Weights of a small transformer language model.
Size: width 224, 4 heads of 64 (1 for keys and values), MLP 576 SwiGLU, vocabulary 2048.
Architecture: rotary positions, untied embeddings.
Training: a variant of Adam for these matrices, 327M tokens, 4995 steps.
Each number is 500 + 25 x the weight over its row's rms, rounded and kept within 0 to 999. Layers, rows and columns count from 0. Numbers have three digits each. The size before them is the row's rms in percent of the matrix's.

# layer 2 MLP down (transposed), 576x224, rms 0.0477, rows 540-575, columns 0-111
101:526476482478507448480511512442523516526545510500478474499528509452493482531501520478507542482465537495484485532500501533502492430526500494485485503521489465452506500515480462484454487432505472495522512486543481477520490518484476513487472460514541456481548473484501485481509508483463487477508520467498529492509471472536505483490490495507
104:516479484497535498458489483524500523464545426496509483458492489522492470552503485444495482492531448507509557517504518491501483507505505529520524526507531486512501450486525466550516503531481545507488500498509488507502501478509503488521471527487516502532442517494456507475498484528504500516479506515461490459519513473463521469485478509503
100:533525511467512479491523519524500492511490456533479500483499498493500524527509471500508494472521497474510488463499501528495500526478468480455463531502552444502469529495488458501505512506500521499503509507482525486551503528529524528495493483474525540476513553512465503525515513537545458493536447532515496441481456476496515474498481475529
102:472503510499502502503495475490483528508539512480533456469519492513532510522469476449485507501470474503479526513495480552521482519537493497471526507465521478481456483506503477518494506548465541499479552517514549452508501487506487551477488502516464486511459464508483541547519526493473458485495505483478489543511490492533520520491495494485
101:504468450486558458485506460475556557509509490530475525507457498501510535497493424461461480456541502499464456509541542501472501496471497484465497489511522486518532531495510470468538475489527474487549489513485511516522497479523472477536552462494530517504521523539510496469498540481504515492512502474449497517512504527500490474505475502514
099:514517463487487503458466505524450441512507483484487444536457547511505505510521542491522502494453492484513459534535517483503481512456502507527482517498511473504503511494510529452545516507485463500518526455501515460460504549535486501505510505452511483523500482506531475493490493502512487520496502523517526452532498528520479502498519487548
099:491466501496441518517501532498503514517517484494492474511494480462490499447500501460540437527499480527507486471494480476504506524451470488532474511454495474552492517501482514500457564511494515511570479455499513477464500485521512481520492510467487491482483516507480497453491489446495496506515539505547479505473504476509474532469504526489
098:504537504505510480448494493471476538513558478475544492454479513484521502503473461479505470480508459462526473510471520512495482491489502529525502485504473470489475545503515467519492512485474455503513546521472531533517494488490547493481509490543491522511502512511521500480497533468488546488526521459468536542475494443490511514511497513491
095:507480539509465545513508537489508502513493535513527512493484515482499457456464516539493513482468511476551482470467489505474526529480523475462508495532475504534531515533534518494503486522479498487476462512511506477488495516536511527518571481503534471506475538482500528496503496494520522521466519501452480514511487499481495497543531514507
098:446537503524528492518492498557481502495492526516528519493505533555511535489490511555483524504534513526523473529469508506522482480512528541468472518522474447446498511523520504516521462488488544481513514544491524503546518483497523449455501484502507545517514495462531475490522509506494487494509492516485557506495502487488526522477463529490
098:471518524518537525521507498515526494495498493470511459505494503479524531517555463510458488505479464457506446472502554474484509507535516524499504497518510521502504441494498495508537531489487477503534510543534498533500500514474488499497464476538498522496465522521506531510510494557490456516461489485467525544514494520455469484500435512473
100:478483489540442517538527506504507530549515525508470471509507491527489510460480488549489506452513499459478474486460486495480498460505484454516501469498523545518482510508517494512509492540522482498523519519496515477520502481459487514481561537476519462477466499514483447500535506495539533492505502491466465508476520489524570530510463505480
101:480494483470467516511511473504527489510457508531539502502504464471525488477567482484482547513505524507557478490522521511511461468503497486487458492478497488500515480471509462505498532489499544525508484483528527513482485536490540511496508465482517480473530472563542517510521500511505527499456473564464477467537539485521510480453468543497
093:464500514477527502485486503488513545474498489512548486505477475511469499481529504517484478525514488455579442511493501484516468505457504493476481524466504501491488521516465494465533500532459488487466480496510503500516471509518490483477498508452525501531463495507520497480504479494526506556446516490479472518418524478467512532515524518487
108:554463496488487510448486500464463455508480552486505494517537534476513464480499482470522510499527530450494496558575517491481517461514528485514458472518562491534489468502498470497503483543490496510476470510467494505515494507467503467476552485514503502499529510447523461537515475513547507479482462481497510464519520493491488534508528491438
105:513500504522466490535487511526494530501473498503495484510520486541509475498515473508514515502466472491480529511499486525494490514525502504471515507503528522536528541500528488470531481502472459456540508519480480505484491522531505472435538495469504546457521518525492499486468512506532515474468502571570525491517547550481488495494508499492
105:475533524511544495481493466472467553443486529501494481496530432484485500477511498461513454459518481504498486471483462508522474504421540510546552439484510494486495480513498505506486491507491510478483510499480468512491516511509496502434513481506514515503551483504510506517462479482523471458470497445567474523549521489492454548486525472488
097:498510530493517511505533526512460508514493521519497468482519498526511483526500488492510482499508532491488458488542498524511465491521494491499512479513484468499506446519459504497506561506515481525529479545486507519506489488522479500508483516536497503470481530449521454550514519530539507508521484487515486468506473477461471501522522494541
103:531553503529506494529546531505541484487511513481515497463526467432547543471498498511559458479520496455488461467499470448480472502535504501494500500468482504518491506521521535504538505497513470454498509515513515513482441474505487470511472518518499478496506491499500521477513503487475577513519494475515502488466471493484507484508476495517
102:527486515536463479510505536517522535453504540514493479479518520546505490514532529490432540547509486504493543497509487514485512463495507526522491509499479524453479491507452539450511441462513470489513507483559485523490497520495484536513484515493523496510489453525486509467461492526504529527491504546519504508476502491487551518499486596467
101:498444504490497528511477420515505489538478515508503514492511496471552490422507506565531513521533485514519489496493518508492504448518487507527492466463490482512525478458487509464528534502452507513485491510492470508526500553530471506464519464471545502546494519533489481470491494508473481485519518470544495504524499467512467468485500519493
092:506515509485535516510516510462506508483529507491509490539505504531489491508524502587514501445512505463482475482506491521461534462496519521518517519512485525498466522472489505463505487506476471483498505481479539504527462512523532501480502540544443467507533507532517531521536494514518488513485526481499489510421499518493507431485501484507
101:488484502497493481480507521525481482479516494510513506501501480477492534514530501460504549443485470494509491495485510485487490499547472530512445491489474494504500471501510458502490471504526526497488487527489492491530475509492503510521548495504513460548522529500530537456538501435467519474503460486484504524479514552475512512530470544483
098:485520556493491445481484490490495456541555490506479503505486503540492492492524505501484513463556518459502527540527490500484515496496500500548563473453477445517500492500488471513525487544486515473501487495502484469487464500502496506479477545511496490485491524499494507479481526489491494473527510486475457528478461506474505517508518490479
100:508511468463558535479484471477515504506532504500499484500511498526504494504520513558520563484478577511511528479498513536474516512520497449505554500480482494461469494497511529531480449511497521508490542515486487471528535486458525507483478485499514522488503465508447522480503508514490448494518478493460494505454510548484495479480511498514
102:494502534518483528551493522490521483488514498525492460487509516499479476518521539469512493513447470548459483507513525462507524475500483536446493493485508511478458511516517475475549479502474476518548522497515457520504497511487504503496527474543512552472557498520490523513525448518457502458547472471464496494490496543549510514500492511502
095:496514479484535495480476498503489536508454538504545524484465501482485510505486528492524492490519519453473495488465519495499489463457502540506534489460521508502480459468509556502499475479450487512559530503482507537509501491511516480469469472477509493486510512500504511455534468469484501443526496468498508472504494514521506540490497502527
099:508485451517505501483463487492474486483510433501508491506481534503542491495514524510488490519473473532503502527529488492528474519549508537524516540507538501549471471485492498515520472486498550518504488490476525475488503515522475472505489504502486545484535504461508527530546480502518471440498488528463519501570476491541492490490462517518
099:493471473486500498509481524504536479482489477482481503511504519478488530539480495500536497518469485517458504513454453491509512510516501509518480480493504553467515547483483521527504545470528482523545546469483516451476578526491489466464528507517514479525456478504501505482501504505535530475515511510508524498499532533535543514467494519515
101:491548501502490563528497500521490510513520525482518527501515507498506459505499492523488500476493539521471552488536482527512487499527503510510503508521542518477495487500509504445517504467537487514547478487475520497520527520509490510468496533492462487501526518469447504483509454491496488523474468506444512500514507487469506492523548454513
101:518518503519518528525493527439483480504496532496508454492524475505511451497489516532469488460443493510455484482534508517517503516541451455495495491503476499522512473503524477447451522506535494538488496465482494473523545538507465482519465520459517477534471528486502495516536516514502501517529505486603487503499532489511509493492522481507
097:496487468495483485512491501519486476534506483486496476484499502530516515498511493457445490487502504514485515487519502518514493499496463458553495490509491514520482482553546571454519508508475505549504458480486564495533505499487455514476478445522506498513501459503477501528484533494506502472513486476485531500535500474531501485483503527492
103:510516497477508536476532510528481538523501497527493467503522486496535506458510446464498483537490519467493506525469469508556491483531538518547524513490507517473495503470494468528505482503481525503563496524502487497531502469495480504501497522496539522510550508503487498522518537486496515482488446533429475510564500508518538477470485508480
096:454499505467540502497493517515509526492513464504496540481500476495487474490485513522544526519563543530463446504486507521529530491491486484545485438512539517538472536532465454532506508490538509491516524490488485506521507471522486498535498502478492519486515524536511488463490523501490555500513480512510516548471493496501463479508457519482
103:495460489527531511529517493469525518488489507486472504446518496521508461478502489462447548499488501446518501555498494533530497507499499488476504510525543502484520502533505490512483523485497511498485525544472521471522477520492499498489512545480470546518481526522497528510432494483485524471514501511545465498503535473512552514488480510492
100:501542486506495509490495486529501504493481506500526538541519561479468493516524523459491480548511477517544510504506492529526534513456506466500496509528538509523479496479484508465499486509530464483511528510489517497506496563482477490521488424488506502488441520499504517489507547534476483465483555446525531534505462494476485502497527500491
# layer 2 MLP gate, 576x224, rms 0.0478, rows 541-575, columns 0-111
099:494508511506503451472538495470486457514494491474566491498455522504513533470551492492519501529471503482510487532477527482534510520519537466485509529526472503487543485461505518512452481510548517526506525489491516496496480502465510488509523548529500492502464505491492510487471493504512506480516470499530515493511481499495488520528477516506
100:493487482501493528484531512461515466477518499462512534480475536469497506534542516493523531492468541500502507498480520456536498500512507501522517489479504533490500531476557538541503497581514477502514454479538488507469480525497495508466485509501513474490532465470475484486498518467465467532517510522522465505511481492528509501511483496508
099:536544510567511481507500461491506473494527466431482507523475536505493464506501518495502536490543494528534536558508485511495506508523528485485486553508475479493500477515445494503465491516514483520521479475468513475539458457490483548541521546482530467493501490519513465472520509466479466479451444506495471518529491498458495474454513501491
098:478474489496530476496504536501526462532518480474503487496497499506499509495513483511467512486527473523468477485469510511491491495508490464536500459492493548469574493523486486561503492511475527501496514530494492530460491505499502521497508484520525506522453497544495469487511549509559488512488466498501498503476481435543449494496475467528
100:504457519548495499499536522490474520481499496506502502519453459464510478491494513485486501499449454465479484509480511507524522470452506488498515432451531485520502469518502489508526504475489500513481460481512477506478483519511463527492499517518520497446471476470519514468535527499511489500502509530485483552496503420508467458518506469522
099:479492506529511520559487460535501498460492491474478510455502502541555504469471469459483496523515480511474537507495445505545488518455510529470493458497531506559507473542513505477513492498491476508457482489484495473480454477555471530493558498541501544517552489482480496510519456538532490486473499557502538557560528489519504477511507496503
097:455534490495505501566527505500452441527526502493468537507466545496495494514488492515483486516516523499472508498492489469515501529481473511512482489481519510496484496487500543517497493486540515523533460526512471456497506528494476508509506528542447458569506473467467482487528529496490489534519496485515490513483462523506463494524497515499
098:499496511555488524521498516463530492523504503503474500508507468473508473515510480490512502521521462474507503501589498559493512500511448506536473535511544516513501512503523475502495504464480500469521529506488474516477454516515542507492508514469466483489477480487520532483524497491439454492496524534479497476492518519520493500533549515473
102:453482476474457487491523499470483491467517476454504505510443528456542492514480476510501525502532508492535493471484493553512504519499507455516493500491509490484501495491462447516456519511538501499493500475503490536487491482524468521497506519431509489512541484478532443491475524479522496465582529504542474481523566462500483483499511527477
099:521490503514497523598473513483495468486497506520512469491443476549500522515553516473539482525550500522541534490480516525486504500506517459472510506486502523527523490504524492511528477543509518494448499488502474487497432551509542502494452515487480522490495438528483497526481529505491481518476499498517458514507476512520501484523432496496
103:527462467508503530500494509495476504511435455485560526500451515469516487488528508488512478512513468490462517511494484488500499484483492507509518536504504476478503493479495472534492463504509497568530491527487505463549511516522514541448517483543452466524527513463527512525479501508477520494492506538522495497534499477527514488469491499491
105:517488484518514483468489521512500479516488482473505506463484495490503496450534457494455506489495497496545503489486523549525531481492503471568493506491523551505504486519452476539477437487514486550557487488467499540471484560465511459522455564496498527520510453496521498472500480476541491477518522498511533516520463525531530476531544505489
099:534473507507469488532494495465512492492496507439552461522512509484524463507511507516517500534514497502496557539494509487503481486444519476482457482472508477512505462446517517533501480494466542519498493464537480554478522494488488538514542547539529461534543513535508517496484524483503478499530488514475496473501518479498487506500489529476
102:475521484500490494543474478486516473484498511462555495526516538528513543506492526495500492524493540478467506498472529477523522552462519522530536540500538525525465526504477525497473487509477550469520470523507523493498463538515492483508487525504529525532476487504466490496495490516458506509518461541498490484516480505537535536480474482525
105:521480478474469478495568515540539479494504519488486507507485446519500549493520516475520499506496493579488520527540529508527477465565501465527522491523499508509493466517479475478493503502558502503526524520480510469527485531523507443518527511475464525528497529519541523498502489474521476467477523540502511483497547514529492503532493524465
096:511456501491472534528508527450475489506500498478486432520451481487509535497474466485481497497485519483534484509518501542489531524460526497499542501493518536505517517510495471490478516532513457527498481512482441542499513510516493455458528497461471499468463493493485519464460536509504502492516538543475487522509514475485562483521539475501
099:526552479494489488480507534501483511495517490480527484513529517480516506495479510488520494542524513480489527534464485489533486479498484501544525504463537544529493503531552516543524485471488495502525492490485480475488503474488500465513503489506498503468501499533498517480511515508488520485543530482525470488509499489502469408506505520517
101:490518493507531514513488506517512445489519494491568548503517517556540502505519526500497488507468484501493486499506469478544471533542499497501495497543507487529522484537495468466509500554530505477521514483498488521435462511507492484514516470474527517497513537507473467505496479535482506513474501498520471472555485451526503478565498534476
100:553499477486534501496458482437521474481466475469488490543478476525494517515495501499520480531527492566541556528512472544532474480551520536513476512505523487545517484480507465510474492513485516527555512503501528553484517492507491503529477468487496485513479540507506541474468502491463490501476512526504459515516517473496483491529475472504
097:501549522480490499473481522462478490487502447536528477570500444542490498519538483508525468547486470514499501490514526479516507525487499492490482498459504542579473486532534482482550466493468470527508460508492496536513495498491490493472489512517522507541530511506538511519470501501497483480499513538513493491493535496507530546520480489486
093:494519551502502547530477529506486529497523497512528495498494521521547463550516479504512482518499502497460536485502512509531495491483485479499487472507538474470504490465504537523527493524523508494485493496517485471485510522509473545537503459460509493545525495521447460472457498465519518491501464509496515568510497488493511542503494479482
095:439494492478489526490505546518513481470543490516522537508532498472522519533490478510531495509459483492477540512472532495545485471483462503514509433528526475538509475481517488485473507502483524502497490490513506555513521497485516476511491484491555522500489525452450492513452517502518496507478512510510492503536488451458491513487530463483
099:498430530462520484487463524480487502502486515515526461505503523521493512502542490459503488504507499498543476483512537488517477554495483517517478518477502491493503489503496532526468482497522493506494487495465457470485481515502492510489464456536441533501511494502526483499481492534482504489476512532499498466501501522534527464543477502490
101:525473491535497496506476481521527450472470511524501518477488527510520499486530519497536509465514507498455492528448473547493460543499539519520502502521487498494530478515486474538519540489519531508517467470515517530484455487529506507503510537509520479472548516459478515487513491520472483484489492535483517540517515485504525510504525472547
095:508475521507473496495492529545465470538492515512534486479454478493503503486458509476529451494510467501496467543479471486509460540524489524496504548523527494490501445487529480480475500502498518529494516520513516460552471497483524494489518476488455472483505456481499519517515471495463491506481480487484497501486497533515530512524524548498
097:512467496460550490526531507521505525506458521468499509489516539511522497542486447494503474502536470491496526452511484507546525481494486500546446541497515509508503483535479468514509475497462523538524523513507509483487460467497569474525505467483495504492542524448541509516504498503439429538463434519490492517516503496460480519539527523520
099:538455504496505511517467514488540486544526487475538487475499473493520445524517542501542510487507480519485515514490515471536502441500508507462499465527473474530505515497476518530522516537513548510536493459477489501485441494496501468500482504556536494474466519539506506474482498517490507513454494508483455493579525461509499524461498537519
100:467486502488504494502495510515450488470502520459529508545517465473525522529530500516473441460484485487484533545515475523502537515535458539497548518530467510508504495472524479484467504447513521500474506445516525492557515491510533467482500479514519512496518449501458530504508500494510489507487515499464520479551508486495491493518516527456
093:504470506521523485479514522537512506503490473517519435490453453515514494465494473491495511468497489525470544528471508491494532499493498482506477493470492504500534476490526475524529489479533535508519545445482507519492473507490515466459528484525526468491485518483523499420450511459498501504526522515510494479515512516532480481488478516472
099:506498429535456522495504519513504488515512501467495498481516489435570541492514500476558492550493470505516500476509485521493498525488495486531497511496535525517482473562486475492473496473468471502506559480486515496479497497524501499504499541488504512498529536495468539495510510457482514442534517489536499523525531522475539491498502498466
112:526521492513474502477473506481493474507453482480522486528538554474505492488505511508520463478470488494507504510454506523510484486458504531532504486471490530499507515531485536513455473541493489507515464517534496521449492534534502486529493517498517472485522468486519524504489516476515495487520475524468498485502518476520481526474490500524
097:492526487471507515489491468476532537510467487478503514510484482479522460521518532465443557522488504501507496494491477488512532500502519527515496520482503503484516490481560505451518445480495527478499496456491490550542477506529497471464470501512537481502457552474466487508536490496469533494456484542554477514507544488523514471470450536468
095:489555496488508433487524530478549507500456529504495454526515497543521470490529504476501549504507455522465450506491507507552529485467440470503518500509512487499518490469493520544523511513466508563520452495541539506498516509529452522528496511484495520508487532505472499502507520500454489507504479531464490499519497499468468477522465505507
106:468504459544531489534510515513519486511557504469510499522491526501512510494522506518481502543498482497459500491519507492529513540466464507503457530520484524527521474444522522514486480517501487504511476551497520526504466461484504497469517527450502497532499542508508509500508474508493467499532513504529453479506478537480479521524521489494
091:524492513506479482483462515493516499547519506517526512520517498505508479519531491521474513523485510474470520504496469507488494467480476449471472481493506495520507464512537479480526488474485523511510523507490525570465509475543473463494490488495495460549465476502476499502529498511474545463530519489483482491509494505507546495502522507485
# layer 2 MLP up, 576x224, rms 0.0478, rows 541-575, columns 0-111
103:512503458521552521438508519498525510494507508499437534495521492502476502481546547488516443464462474533451460443490542484497527486498477470518494472442512505491505483508479507490479503510507528505468545519503470524475515454489526455501497449523494510490504482515537499486518493509526501476518535533543506487531528503537533552489497502479
099:514512499529486525440518467501478512540482527488448483462515489492470494478522503508480499459463516501461456464513536479523522491484485490505499511499513469501485494497508495506494471496503529497548476463544487516484472531496500494492516457494530453509487512535466527492496494512466503542514540511497466507517513495496499473573493485521
102:456506521476531514497497473448489523467536485497526496484522512519496505510488469460509507496489475560499500509546489511463513460493478521503498512483517490493534519490509499499526489533500449497452503530521525493434526493496530518461496517492482486465515444499515496499502556522469505503452497507507480472540516509522488487520496498475
101:470470495518517493528493453502492501467480494472531512464526476540500507497520497510489519522518504462476516514541504519510475480516483489508460463456475464473488518516508454523465501524491521489448508496509481474529500494498519502508450473472510479502479479479464506457478500546490543470481497488508474495543448458508498491457510484551
096:482492457522501524512482498544528469509523454511522447469535485509502487538497531496515496477477511473440479479473454534523516493495496458518533502522485521483533506501513513501488489527519494478458506503467476514503465510465478504566489490497495538511462468527493492476472484533517517529498517464460465517509457522467483529483506455502
098:477504524552487487482483534498554508474515478558506504458496550465524505491542506530506477509523472522515494501504506496512533486541529518481509513451464495489497523549480466481469487489504456497475486484470454507468498516548528466510501473465517505514522519458525507471516502505486531515486511486545540511520448473540510504464500473492
100:481504534493510507508508480509491543494462507498527538433529524550491492466531533543476483499469543511499506533513519564494529498494501542547531493502507486503512513484508497512504461484498513550564492558477499493507473479503505515456522470515471480505509517481493491493464487495496539503496466527532497442508503498452444533506472509452
098:461557569540522515504531495483495472532527476489510509485481493477486524466476504508510517497469512485482480514519496492502480502512523524527480488535473546484460530488524486518494514500514506506540480471524556472477487446465538467526510507465509466485524510489558464501468503458494445479467462489463521487488531512474493514521487488484
100:523489499501475506512481528498479517516501547491524520460518487473480472508482486496555495527496508476496508490542520521472475476514483455504561505537485495532538514462491503508469469504557506487493518463462512494507470518514468521534542531466480519467523561538464515527480521487462510479531503482498478494497488496520489494526503486506
096:506501510532523473529493503496505499489523520493431505494490501519509484518500496500541472507453471490517484483530536523498508510508492508491449533515495470509495468528526485466490518456475543469473505489510483489473530507499527429550498515496532492501487516497468515501473477519502479504508521529487562500475465525534512539477478498546
101:523466501471451520531493493503477493530472504542478516473511533488493437486549466500478506505488505459521526514480516496493444473432501509468478493509524522477463486510512536495481492536531481517551471485536491487515507492474522501483516486503474504490517508510515470489471463486543533511534526518534470529477513514548512525451493510546
105:503505549533527501539488479509502497522464495480486504478496530463483505476497476510513487495514495496488471485516518454499450496520534524511553499462497482484498503499516517528500500495528480457500516521501466490510481502474509497486563446507535503474556449505516511526505470517500479467491534501497494493491513481506498518499495476519
097:493452528489492482504465469475531508492520499483518457531508460457526449476495518516462495512488531467480521541497490506519508535516489502469509492514560490507472495443540494512519559513476456466476492444509493500496509490513453509505485479532476455514523486535501499467513533454520479507489487490512478501525523456501513541476488468515
106:517473483505492469478525505535464502466550509480515480510490487469479491503465526490560486502468485480470529524539557504482489544482541489488483519492502497490559469506489461484531472499483498483493503513522469466494476439480450523521529534510501533463514501545519546518472519510490532519504473500494501513501497476478545487500434506458
102:515481508517472477505514493502508494471508478506514474517517501526492511497516498511495535492523477454457476529553509478508482525534540549494476527524506488486452442467504515476446498510501500491487496455488499530491467459493501487496474469525477481483529464474512521505530476493501518459522497506467513524484505461519513460491471480487
104:484500557473497491493524523477500475494497492503514506457479508522492515472528500476480494502501497513513519442556501493498513531463464539524545536504532484508478525508468487520501487492497498517504487535518540491492523522472489512533503453493504501489531457500497515500531470524584479554518457482502491500509469483492472508491511441541
096:512503511524474552508526541473514495501508520508478482508506517521496550537479497460508439465487528512509505487553550474497502503480534528475470509545477490506501513514490508478496473491521533511498517547502487448474494519558491513488495542499495487540512481554485480474490527493521492487516471544482536496516520496482502537489475501466
101:500514511520433493530495503497512524527471448492492511530506551500496501506460513512472534511526488474501495495471503531525495505518494516476495482515524500520490506504497514479498490550516499515528475505509530530538498464472501461480491532477497522474507525529503493475471510502495493468503491521483514551515505509522524528497488482447
102:545463530515490544501478578487505490529557454495517484520472502505480525464501501524472485535489503520488482516512477502506511508508479528494490493519461475521490511524516469505489481535480515502500497487484479473469470524489499536472477499508471552460467469488491488520491500501529482551506430496474455509481484504540540499492532507476
101:523515459490532521502468492491527453529510484520498511512506477485509575510517490518486524505475516508496529491484529506544521499452464516503506509508464537493487513509521531515514512533461538501499504512492482484458488462561487493504508498483429527491511513490502457521485520545495524511466509494524486524542482497455465548488471462512
094:496514509467485546527471535530507544483485553483501449484526512530502511530531479489476448479513529490472505512516524547485522511477504502509486505514527508512474496512493482464512496465491561484499496495493557454544515493486481561486556439479523506537501518510431506493483537502485504518493516529504501526475472523500482526528474447495
098:484498515487496522551503517480496488519479466504501471467521501474478517487538510488473480445471490478531499519497486453491490462530465526482493526491538496494473528514499487497522488493513496489527482499498474482515470456531499501479485476498456465520511497505478508499507567458516528486492543505495531508505465524490483528504473447518
098:482494497487494513491505491489479487528471488530522485530508513473551518503516493518490507519493481501498483523460487522460517474515486442434498494492489514478490490503488443516492542477508514453465495504508493444491507467529502494464540489497458522476463515478518510532497501521549515493531445527491467520484506506484468489525502507510
099:482483477486526488508456537471476463511477525531506502526450492483495525475512483508511460472529501517490511530479487555507499473487502506518487479521526548513515497467494491547474543544536501489541478523516564542485455474476479471500506438508477473495497508501531521510473478479477532444507497512543505520467533463529520492539538511509
102:468573530527489472490522519465487473522537478512481515515457569515474493475516475484488508482541528511471471470509480468499508505533505485483503507540499500504468522492539481504499468518503477514511467474466462518475508478509492497520473488469467513500475512529462497478487492480536487516520507523486513540488536520492507514452531478532
093:533509467511530480491478505507491468489527548495493471467486525496494503479514464497521449522553491470510494471526483493513514485483446527493575476474526475508580492506521464497472498522511516464529533511487497496470455501455545512540493514489493501468540445509480492523530515482495525477489532501521501516503489487497470495487527480528
099:513521550515545464505528499509487519500483489504498499472503514488503531492504471498492485531509504495520491522525443523498504549534509458562525512525522526454520487533507482487470463497477482510497483528496545555485514484519508551486553527490428518521578490489511535491506491496531497493495504534499527491491483500506467519488493458475
097:492489494517478420505480509555489488505525491497507491487494476525495473513486499525478511526460504504464528486438512521499520503509460477495521468477488511491466528503467532520468521531481465485517488503534472469539512467484460500490501529504527464502513505544494480521479531480510466451477512511500495553484479518476482533537537520506
101:495546479452521489497528500475521491525480496507508486511520508497507531471511494512528511524491512508493448518534480504533530509483473509543487476532492480474518523511458501555525500492495494522505495522498530520474496513536520533508486485464454481475515492501453438512488517503485548483513504527501489516484488462477489489526529445487
098:482552522438505512538473506509501463529519569485504502508472485518492507530469459490540467508524521498504486483500543526528489546500489518503500494540492466490519505502489520501485542477514516522514486484473483489519554491484526504487513463541514518518467473512472502505517493550510533530505489506477474541476545505495508515481499485462
096:489461494510509499437500493528527463506502458493486486456499497496515467481528510480493531486491479495492510486477520545495508526564535476537480509504481481507478516468486491578487506444502451530523484473485508504487497501472510522499506559508474502468470497532538516509513481517440476445537551460471514537472496516486502511498496504461
101:508482515480490440474473471491552472539483456516495521532520507505507499511513478501471520490462467493452465478485476517534519462463470453487535503536538499490532504509514510474503534517482494495466516498500488494490482484482528531518512505489524429517495514507512487458471471528533492483527558540483558437462460458512495479524524511511
095:510540540509465478503506507530508492492489468521470460528481479510495491487486529504556514522460475496491491531495503501510532517507535463535484447525523454489456517536490475497518478477513525521478521482484488505494537497513490449517510561491526492478491502544525548494528498490523524456464479525474545527516493488482533508481450519536
102:500490530482487501524468505534529516534485472521559470499532479439495507551444503504522505491510508500511482499487493530513513489496507487515493549534552489463491508536471453529496534559505559508484511533522492506501497482493470509484455486486546507490504449487506484505430481526466475483505537494526511565527486497463498503495521489512
100:542493447470511518470534505451523491512523487492484500538557530498509521514539479479544491488518482508449497498496506510486502504539492476502475493517532522549436547507466486464473500485493491471484470492492481481493538525450510509496448494468501523504483485543472521514520498491493490530515463484516536529493488511486564498469501515438